{"d_model": 128, "activation": "geglu", "extras": ["capped logits"], "batch_tokens": 32768, "train_tokens": 172600000}
Each number is 128 + 24 x the weight over its row's rms, rounded and kept within 0 to 255. Layers, rows and columns count from 0. Numbers have three digits each. The size before them is the row's rms in percent of the matrix's.

# layer 5 attention value, 128x128, rms 0.071, rows 0-127, columns 64-127
094:107118156148122150079117147180138092115098118182106188117137146126144106100092135101159138138132122084151186107140110131152132151147096139173157103161080130087108111156114162127143130140126130
107:145143097083118131170129156148116149093128096104090156160152130131115148135153132140127090114132140134108118148116088099150112114150131128172175152149097129114119136159161145165138082140144115
106:110115146105131128152122117139103097150135132073123126134113122112097088090154145152099132192143130139131126110112141142143111119130098144109110123145137138128163124127123121077136120144092117
086:173108126151135123135144142145118141133139120152122174136132143123122089130115119105107138149104063086162148161140110119113126160129148090157125104142113122155127145108095158161139111112161137
094:162120129182149134133158125114097130078124121108152113156126116119114137127116165122115134120124149143117158100135119061138113064128141153145120122154150127132123164142141121127099087122150110
095:142116120115137135137166149078149139165152110139077139148115082162106103141124131159165114091121131127127138115148150143127126113137139117157137138083166148117126147126097137100119138128082120
100:101134107110111117164165114069118082131107119166153163113161120134125167134093096141100069137106129149151122148137108102130142115121124087128155112145109099134150153085138164144096129132109134
092:092135125133157135139136108137119146196131102149137125094112099123116140121105101157184120164139108120152092128154139123135111129165168152137156094130119124129136170120163133094142158131178136
098:142130148112094131104131106154149159108121119123116091115141142105134134143106131117117112149163125160121086152142142161127095143158134126151124170138111151158110128096128137145143109194135122
101:167104133146132140127137141141109148119126141138158129131103126122146144113093083127112157119092119120146149138120115141073140086141122122152145141165128199159091147138130073160106159124110119
092:118136139128109137129129122113118129145122190080115105136134165188147129115097146156142092159155133106158102115133117148141160105139116126099131118162108151145138147131121118137166124097139121
098:119110131164161104114120123082133095142134117111105117133128158145149154152150166097160136107097138135137153132118136150176104138135134100167087116114133194050120100143145113085128104110087125
101:111149140126079139128078149125127122139116132148140142156128153128116156115096094127119135107139127089125166144133100144126168102119176131118143140143094138143137103141138117136118167126125134
089:133193114105129108097186144174159158150147111107115089169121126108122132121126129119143091144137167097150119133122139126110149150138107115098088094111121116125101133124148120117118141133109118
099:101138127092121121094135115140134131107148145129153111159140121136132121100139100120100130133083150137148082134155149165116090130144115185122113111144078121146163109125145140094148118096120106
092:149156128105125107129124156174092084141150175092151115113112129149109145146126111077144110125118097164120148155102097119137153123115114118102128142159152136186110093096120154112106092143142142
107:153139114131128134128119166107136094130091154083115137120094126121139109097118148110120147120204166119115139126165097117121101129141109090137124175129148177058137136131108172119126148139172147
092:123098112123150117093105135122132149152117144108084129119148149116109104093142130133110143179153120089136132131126106078123087129069128128100105130113106120111152086086134110163159148129140154
086:164154166124117145103110150124153140115126122177128086086123124114126163148144137140122136098117135162156101061165130126060129182098134110137098093104098094154151122122138146167123109131143103
090:124126118086160139145120100158110115145136145152133191141138103134139141136136152078099104088114192111091122111106146189121118144072139114102167142145111137109121113169086135181118138134122107
095:139159112171143159099108130121147115121148165113151186124134166141162052126109158104132162156157087128141166110122156126069116145099123109189105130146125117169132109110086120130134126140094115
098:131165143137118171113093123150142116072099123124136148102107138120084130111144171106129112122138130100117101142099107134132120130167152217155166098167131166131120112140158128146144115116131116
091:150110139143123119138139109140090092141119144133108149144116135094122083120131130119106187157118147111113116102109126154155167178125124125096155106120127095145128157144110105137122114162168098
094:118152136141126161116126149125092131139099120081161115165107129137105170093125149137102131159144133129125126133105168145151123133132114095131168166166143188136093165140115163130129105113135112
091:137097163110167122177114145127087125111123101153169131146118090085124141112122127097119137134134106120121149137143156152138126135147129115094097118108116107163114107137137144082137134124133110
093:093106118106124116120124090151112146105147088126126088122131158069102117147119084099137092135126174128114145120153103156168137075139115156065106105121129151133131088170120143133119103132136114
100:159160098108145153177067104125085166120136155121144132137116168064161129105135153087149137116099128135127119097132133119138110098103090187139153117112125130125107113098117100109132137148170137
099:133120075125114135130120138136065110118139126157135140156159147119145110119162159133138113116140099108136179132149161119108109161142142151093111110134142152182131126152096143108127110097092132
106:116152120131087129150162127119087103129101040155154111160168112136127153133127111092151113144135113133111142139147194112126114066129115123103138136114109158155159091108131152138140115128084118
091:090130124120109154119143107112117109149130182095131115105136135126147112161101148118140118127174108126075109114091084092092156118117104101118142145118161115124125137127129115142169114134151113
101:126121147122141137132148129118156118144114121116180136107122103132160123171100126163141160095106114135186146108163108109125103152143140150122135156134153137184100109110128131107097130148120096
097:123179161132089155111173120107128089144142136110142161071137112155090088113135140128138126172116123096120133107134107132111169118133116121154099170139130135136131145070124163119135061129127149
087:120136130123121121151119126156120114101119137176164119171143104145110135111117134102134107139129120071173154091144119137104142112139136139118128130138088135150095088139163117129161183110183155
096:117113131127178104156105142155162149118163147148139143126103150109112075117137097135103122156116097139122149104099139160108124140151136118126129124150145117138113138142104139189100110086141123
095:176180111134133160106135144104108096141162111101138126146191133129121108111123184118106159072148124120169124135154127152132108100139096118159130113128149118123095110108102140124124108110160112
102:138134123119151175133131139114128106097121138099102116155119096110137120138122139152117160075139155093073093142101121121133126095129072119132125142107146112119087129097133126112135084117132124
097:156138125128133137126131108154096128128105121131106139076119149136120082112146143145129138161116133157158123170138109147139164140136128120104157141152126153159095133121123076128143138105145143
102:112074109133134139148063138137167140076108133113134115124127119133065113165131116110149124133140138160164087125113103131153079158111125095100108151113124133130088104142168139098126105114132168
106:122143139109087129133121110082150158136172144107123156106163137143131168134148089152101121124133140079174115112097130109107102119113134152125145142122154104158109157123183125111080075142129159
103:118088122167153096104125094152070116109165154144098129091144155088105131080105134115147180163124117118085125124149160161117099115115157115124140103176097147084152121110112127094102131122107125
095:143094116139109146115151090162161143120147141113108161122112133092123100082143122109134113161077140141132080109125157112158135094176135150082121094144134069142142113145143148146153179146146105
095:113102139165110095154104133127139136164128069126137136123158124142138133153167088132154073129107168122124118160153152120148172114112113110065158131105114126110137110098146115116106104138139123
089:135139117083142165153146114087125106128101139134153126142125140121116158108138110161181116139126142084116110117128147105123123134108133085117133127155132119147108142112080134118153155112122127
103:132120124110148091155149144091157109063167100131136147139126150163115160144146134105130133114141115132115137133149131121132125077101121163097103088106117108128108122124115125110123130084142142
105:134173125135135149160127129126099103105091090104137075148139157149106085138130123136082111094118104105189139106148152115140147157175141160108130152130125140129170123122127140126123114148169113
103:120137109135086112152159103125134130114137147131113116071103152158133151112137134140112143088125076174121126168122124192158154131182114114101159131142145131128110154125128123123123089141143158
094:133104086123132162136100124175176128157123186133095154086145135100137114132090126104130108121127136134102131110112118126127170166133120127191129180093113117150148162114157138144139139146164134
090:106115123135103153109105137192100121150114153187091139121065122119172128097119152140122139116086155120134140099125125163136128123130150111160102157144178118170106126110171153142133142118112142
109:124085142058131142135135128166112155140159145141148124133116156133128143113126131131104118191087180103138135153147137107094123111159160127135104140141102114132131137135137127167131192128107139
098:131142157114091154144155121126115130108102122142145178124137144089127102157117110099119131130131136137100103141116114126143163140150148116136099143151110163144100102145168157161097135164112138
090:126101118142131160155108127179173171125141157162124113105134137108135121127127143118121097114094130098159105164189121147145134114117129166128112077155139156094112106136128150147117147091140132
094:136137126166138134160124170193148133076157103151127117106146121129131145137123110124096109144132127141182154106116102086127106141126125078140138100141118094125111090120126140159089139109133110
084:109179127113128111120108203129163150101128142103087124141134122159101135170098101139088115121132099146140169095122098109149107167118146078131112094093167127121105130124139111118103152136159083
093:149108140071128115111136144155142166132093177155135102134106172135110099125137136109119122170094129137097123125136141104086107148113136164141141148148103122107149121142108149162147102175120170
103:165099147173193161103162138133187128153108142104126129129104147123113132137169126100173124108103125127115113159097178139144168128081134103127115148109102112118126125172117136116114139121101137
107:121136126137123116080149143099146132162153151138125118136135134139114087115133147156124158153125097063120161152179124147115115142121103125119102090105087143177108107152128136136151167146136100
087:106121138101108105107073106139107115111143136130122114137139130149153143161129136156123115166152104113130145108121137163149101141137127160105164065069091143083138154134148080136123074155126139
098:123116192142164156115141086122189147128174138129113116132126149137113135164101156120141109129164080129142163105142116110092139110097111121100161101081131103101159150121091129105138109099135181
090:145117165101111132080152130153174129141135102099160114106135148112110145141143103112129147135151100132136138122098092153116155088126148116140155088113077132123122096095140101126104141057131136
091:152142173134139170104150129133138195104094135086126145077160170178128117132118096115138113135094132113150149119154124116108135154109145170152109148127140183104141149114138123149139132135105095
106:148118148156125089147145141093101147144125120164158125149133142119131127170111135112123142119142121130110146093149138047125156141141188135109120126126094092143137134099118153110181098184108134
097:131158136126101139088080152143104165092130130124141171118197137114095087122163154071146095123107172092082143128141085134132128150084139121112141122167103150146089161115130129136131125147114142
095:118120090129112137132164104076079141145141144154146090128129115172116113081084137122099179107124113133109139139116073105078095158113138136110143139142128085109097161155126097109115122123114120
101:116078121109097097135115127103130098140053127144108148128148124127092120118162108152139125119107127133085111146086134136149135120090159103078079120126116112087143130105144139158118163168133114
105:132114112121123113098137144133157108141123078124123110182137152151148116095122123135095178136125126096148150107107096117137145133150114160139055111080138118155106116135155112132120078133156118
102:133148133133115123121125174123119121163120133099113114175160107143141111103120149145097157122155149120110137094100123142175108143127136085095130105117112171158140108141142102145117124088146114
103:182135114159114126151162116146138111091132139163124162092164132112124063145141149139110146143110120148125159168138186123170136138123127113137102099090111113159085198119165107134129104085183135
102:147103116122150126152125142139157109188129141108133098157118127144115123104119136126129175070130113125152146101176124093102093135129103118101098138139103088127098106104101104126181177151151092
110:145120124126123104133104143122097158140141095155117134110100178155126142108172149145112103128130140158136118095121119123101161157176126131123184141114127134105143119130171127166169167126117110
098:148114126124161147132125092104085115088153138135117127097164132124137104124085143136123120110132138096113117097115140090141143086122126135125095121145160105118143117132135113147136132088153079
117:099134126082145156125141143135140144104134178109175150142102177137108108148110121125079113153134114067126155107123134105097122175122146153087116111159137084150144142104111116158155104125106127
103:118109185164111136171172109106120115120175140144131164120103140136116131097107137125105139111114156169146111088144093077119109108153102153131127101162118128122135117121105142135127135142038171
105:082122124126172132120148120112147117176113086131114154140138143112129120142131118158150154091133119134131088135116097138156089114113175157139113085120140137123110105112069140112108089150100122
111:098129150146127147118153113126156155148150105123165142126116173118119138121095129111156138151131148137150150168132127083130102089118113101174118145158103156111144139141083141108090127134132113
100:138092111109121108163111113078108139110141140136137130125083133134062099071115161084127135146154149162156155116133099081143122135153141126169128138150113068151105097168092112115128140110144134
108:134141139129143141108162133155121118118132161095141066127156098143131106128145117150113145143123107157124145123112087167126107129092108132117126144096135131135125112169167111136179163138179164
105:126105184076096166099135092143108123142111169104162146130153131138109073132135119134109127116144130093130120134153116123089106094134108132137091144134106119130143125163149102124119131154123094
108:117128140136106102130113137128118101081088161153097115118147126140098120170124145149138084133110116133122151119140111143163061163049129097099138135120172109123105105128156122115143082135155106
098:139109111083135105133103125086135152127157127137122115171133112123144151121149110115098127145116148070112154141123196127139099096138118108137150121133088169110097093156168130122107134088114117
112:131148154143145136127146146131137102080123126120133137127129115178097125088150069132165120127088132100104118117076107137126149095136105074165115140122097126116112118172093134122135168113116130
102:119143102121115110106132116131147160138128149106128143155097146136145076066113137169127186146146144118158148100178145161104118133097095150127131130115169112109150132148155169089111143122144136
094:146110142195100118105134119114118134136122150145126125119093131135121121160140121119164135102128121103122152141093103129135088167168106126091123140156152127124142166117081123115138174116089156
102:141113105091135122140111123129113106099103124117103126125103108115123142110112100137134131099087148149117117106092087118169089114144074095156117097156172122147099087099142093101119138152088129
101:117141141131089131158126164118097126120122183152086163147129146110140093105108134085118115113076106096113132132157119126147153124095139118162133123150096109180152142149115150122106147142105123
097:130106118129098189141097117138145148092148122115154140075110120165164129121121130172117166132154129098114145137156119139131148149137143091122090112089127122162158155117145114133123120147155119
109:127154118117100126126109155092136153112062166115140123142138135138157174122066157126173114092111106155117151112143153137115114124122121130173133146077192125122121065129131156125157108135133123
098:133110105183130157097110148154152160137088136100146087145131136114141132089128126142119151085153143168125105102132120167092129102130176112117112166148156103136130182090102134115148138115089118
107:097103145101114098147125119124144102156111118077137115114153132137108117126117189117148102128130123099159075126149135181106084133127117097133131124131124149163110163105099127120180113132166107
101:109129096114152115127119133160189131127115161161120106119160142149128142137112089122130052111142124110109103162131126099079133109160144123121143146134119132101124099133145115136133131108082136
102:163126109117130115108138063107153117084127115130136144128121096116101107108097098126119098138140120102157117144126156114095089161110102149144101120123104132130130107155168113133120138132159132
110:129139098134140146140112157121109108154148137083138158140101087095127096128159151186129131140131111150158129085152162092147143127111128089186116089157150126155137135120134157107110098149119150
089:138166149151120115137131113090159132130135111097092174142129113125122120148109131128149085145129170127134116106150143162115130154154081148130141128134134102123099177172106116148151123152122137
104:159129145129142155102120136178114174114116158185130131145159131178091129107107124090109105135130154148133173109072129150132123160138099139094109128159090126082126152157160140142113114113130110
107:134126166136129151134099121146137143102166115123140108105152139104124077157140150141098155163113135099175155106150135121139177152119130131111103106134130136152099137134096185134117114065170116
114:154159138139118204144141155111121133164131123152118079166166155107172136143144153107111123123116142071119153092120096125124117099113150126094171129150095160156130135134133081121166124127107124
099:157173116185129117129148116129130108116136112159121121147158083144128136115160143133087121117112096098178158141128120144086122116111168090177120138116111119112136135122150165122148102131116123
102:095166117083127086131100143141122112164110113103127098164167169160105167123096138131072114109123132091104119154117173144106121160131124122118136130099103095108099199118147118115083108124109158
110:130134139103151167135131121174115156133171103153109090113113107114139155132185122127126145126155132099085147115144137136087122074110148133133104118122129118140169155107146117160129138125105164
110:147140110125113136075168162187131150124108101130179136082163156128146128153150151122088131120169127124115119108163176126119121122103135109121118097126099119160126126153140099152114121162121129
108:158133111149177149104143113105133154153063135146132107136121149120120142094113085150164102141162110132127131182141135127138151160094126160106117144154135154129061128110131089154129114173108138
097:145106113095150103156171144125183108107143084137099100141143088145131151146150151135138161149120084160105185142102123132133135144156145143118134079151157108121154125140136161125142129143130127
096:162100115156132119131139105066131148142098112115099126126136129163102174153104128129112155141125095102131110096114122113148122145148154106113128122115151139094117094140147138184138135081179164
092:115138147131143113104083143144133140117099123138128083107161119142125149157174176116119145167114109152122067152114146121151134126104132149092127098120099111178174144157111116137136071131177144
099:097115083123136104143104121155121077131133090113105101098119171172130092126142151150174114162142137157152153151156143122113136138105122109103109109125165116111156125093140153125122107171114140
098:092134145118127134154128107095128161133094182130163123139111133108110132144165073116121075084166138101105121124122156138140119134162081131147104133117135115158169181148158130122141108120112091
105:132128081149124150144091147122150131124071133136130140109168146115151119144166113136117176128140110133129149115142134140119150163166190135097136101130138119129104150101129100148180109127166103
109:151148148157139124125150141122105158131087164101128110169131131148117126102097121138114126131124158136079112190124144175142088152128147099138069159144116118124137118142138168128053115114083111
105:121167113125108156137138130122160118122126120120155100174123104136135139126112147103126134137144157120124110102135123152097114116099160129120141126113111109169145154153134168177166104156116108
095:138098129140108153093160184094128118118161113143187112163191092150121103129106123126102112153138110103139142162088079172093153111123127116126148125144120108165056107136093125135156117103137125
108:159113107110138152123152126160130123149041109114131131142129129151106097150134115112132065164163173117126104176123115148094137125123136081129133110111147147129105138161117143150128163137149146
095:126143143104134116145080103176104129157151076127128127139143097111129136135129142142166128093132107105131135118151137120126150151155106124131083125165105115127130142128119120110120093133122123
089:092148162150121150101085112167159163117111097132102143092100150128101108136143127114094138155119129148104152141098143094152114102112163117123080134121135143129144162132143122131157149117114142
101:144106141124143127137120173130137166146158088100160133164114145104102135159105132118137105156135128143138119124145131150123099103128162138151122136139139158169120105120114204139114128145164115
103:083182160090146089166128103124110125117115128157096177143144130100130109086132120124131145186150154123109162101129114110127139107133076094125139132106141144136115163113130161170115122086107122
109:146130118124165139102122138152112154132122079148113114154158126153128119138134121129122172112138088155113127126146148134129144156126124107195140125138149134133113141121116119131090143157128115
111:096116132148141112104176136131146135076063111159152168096129114122105177144147138109130130119125151104167135108137137092137091148108132189140096131139141138119175113112097132116155153124154100
090:110171127131103172110081134135102097133145099118147132124118131137095132140126141098157119121092075148159147102145133185131182172129134134144170110104125138113139128141122153137132131106123134
104:145157157103158115121094125105147125110168139146105157107092101137136141133156152186139138073111139193133096162169114141131149089144125130125128114096135132122124139159123134161128129172072155
102:137156152179088095118116126109118106177159144131109113060121117068121097119129130134152121148126134156077165124147077138112130148131109116116135115109116125150156124119114135156134157103144127
109:132130124129130142097135129074132118128109118129111126128125159128163084116112093144123151117048138122148107112118133128177144126080131078143112141132110119127149153116100162108116119146142147
096:152089073140109127117154137104127146112106118098137103145098110090100114133103144128121147121134116140062111136121181147116130144153124105118177170100183123103106155095161136134133117148137138
098:107120137095156116160151110139103090130147077125116155102119139147154156127098127089143115095161157157130172137143133113151147152145115152149186130135125112130131143122141174201111130111119161
097:171090106099112148161099107129154076137118136134120158107114158148129135136117103152141127131148124116154106102115142136156102086168111124130174128101142099125163132133123141132108149050159144
112:132125143118132111137120132170096141144131121106163115154112155135128147141146120085108103110124161132120160149149155192071125130100163158079107083112158143175153087134100104144160105116108104
098:113123130144104171113125175136093083104114157129160130124109125157109157146137133104094189135124127139128132115138151147108146093128106155118107126109144098120107114163130152133126143136113136
118:133113089152182129136116145096125074158140133146132165096154140143140084128177127105115106109110111132134170129130130156162107081087131143112109146131112126159131124100152079124137148137157148
094:114178106104081138160090109168084122142147133121114087154121129129178113115102102138189129150118136153166120088118128101140122116143116112111149123137138136148118127107108101146136120154142170
109:163113121134164147133110145118141147137143137089123151086150099137123103120130149108130135149167205164144130118092135130152088159178164102083134194116129136105138137098127131116161111105125118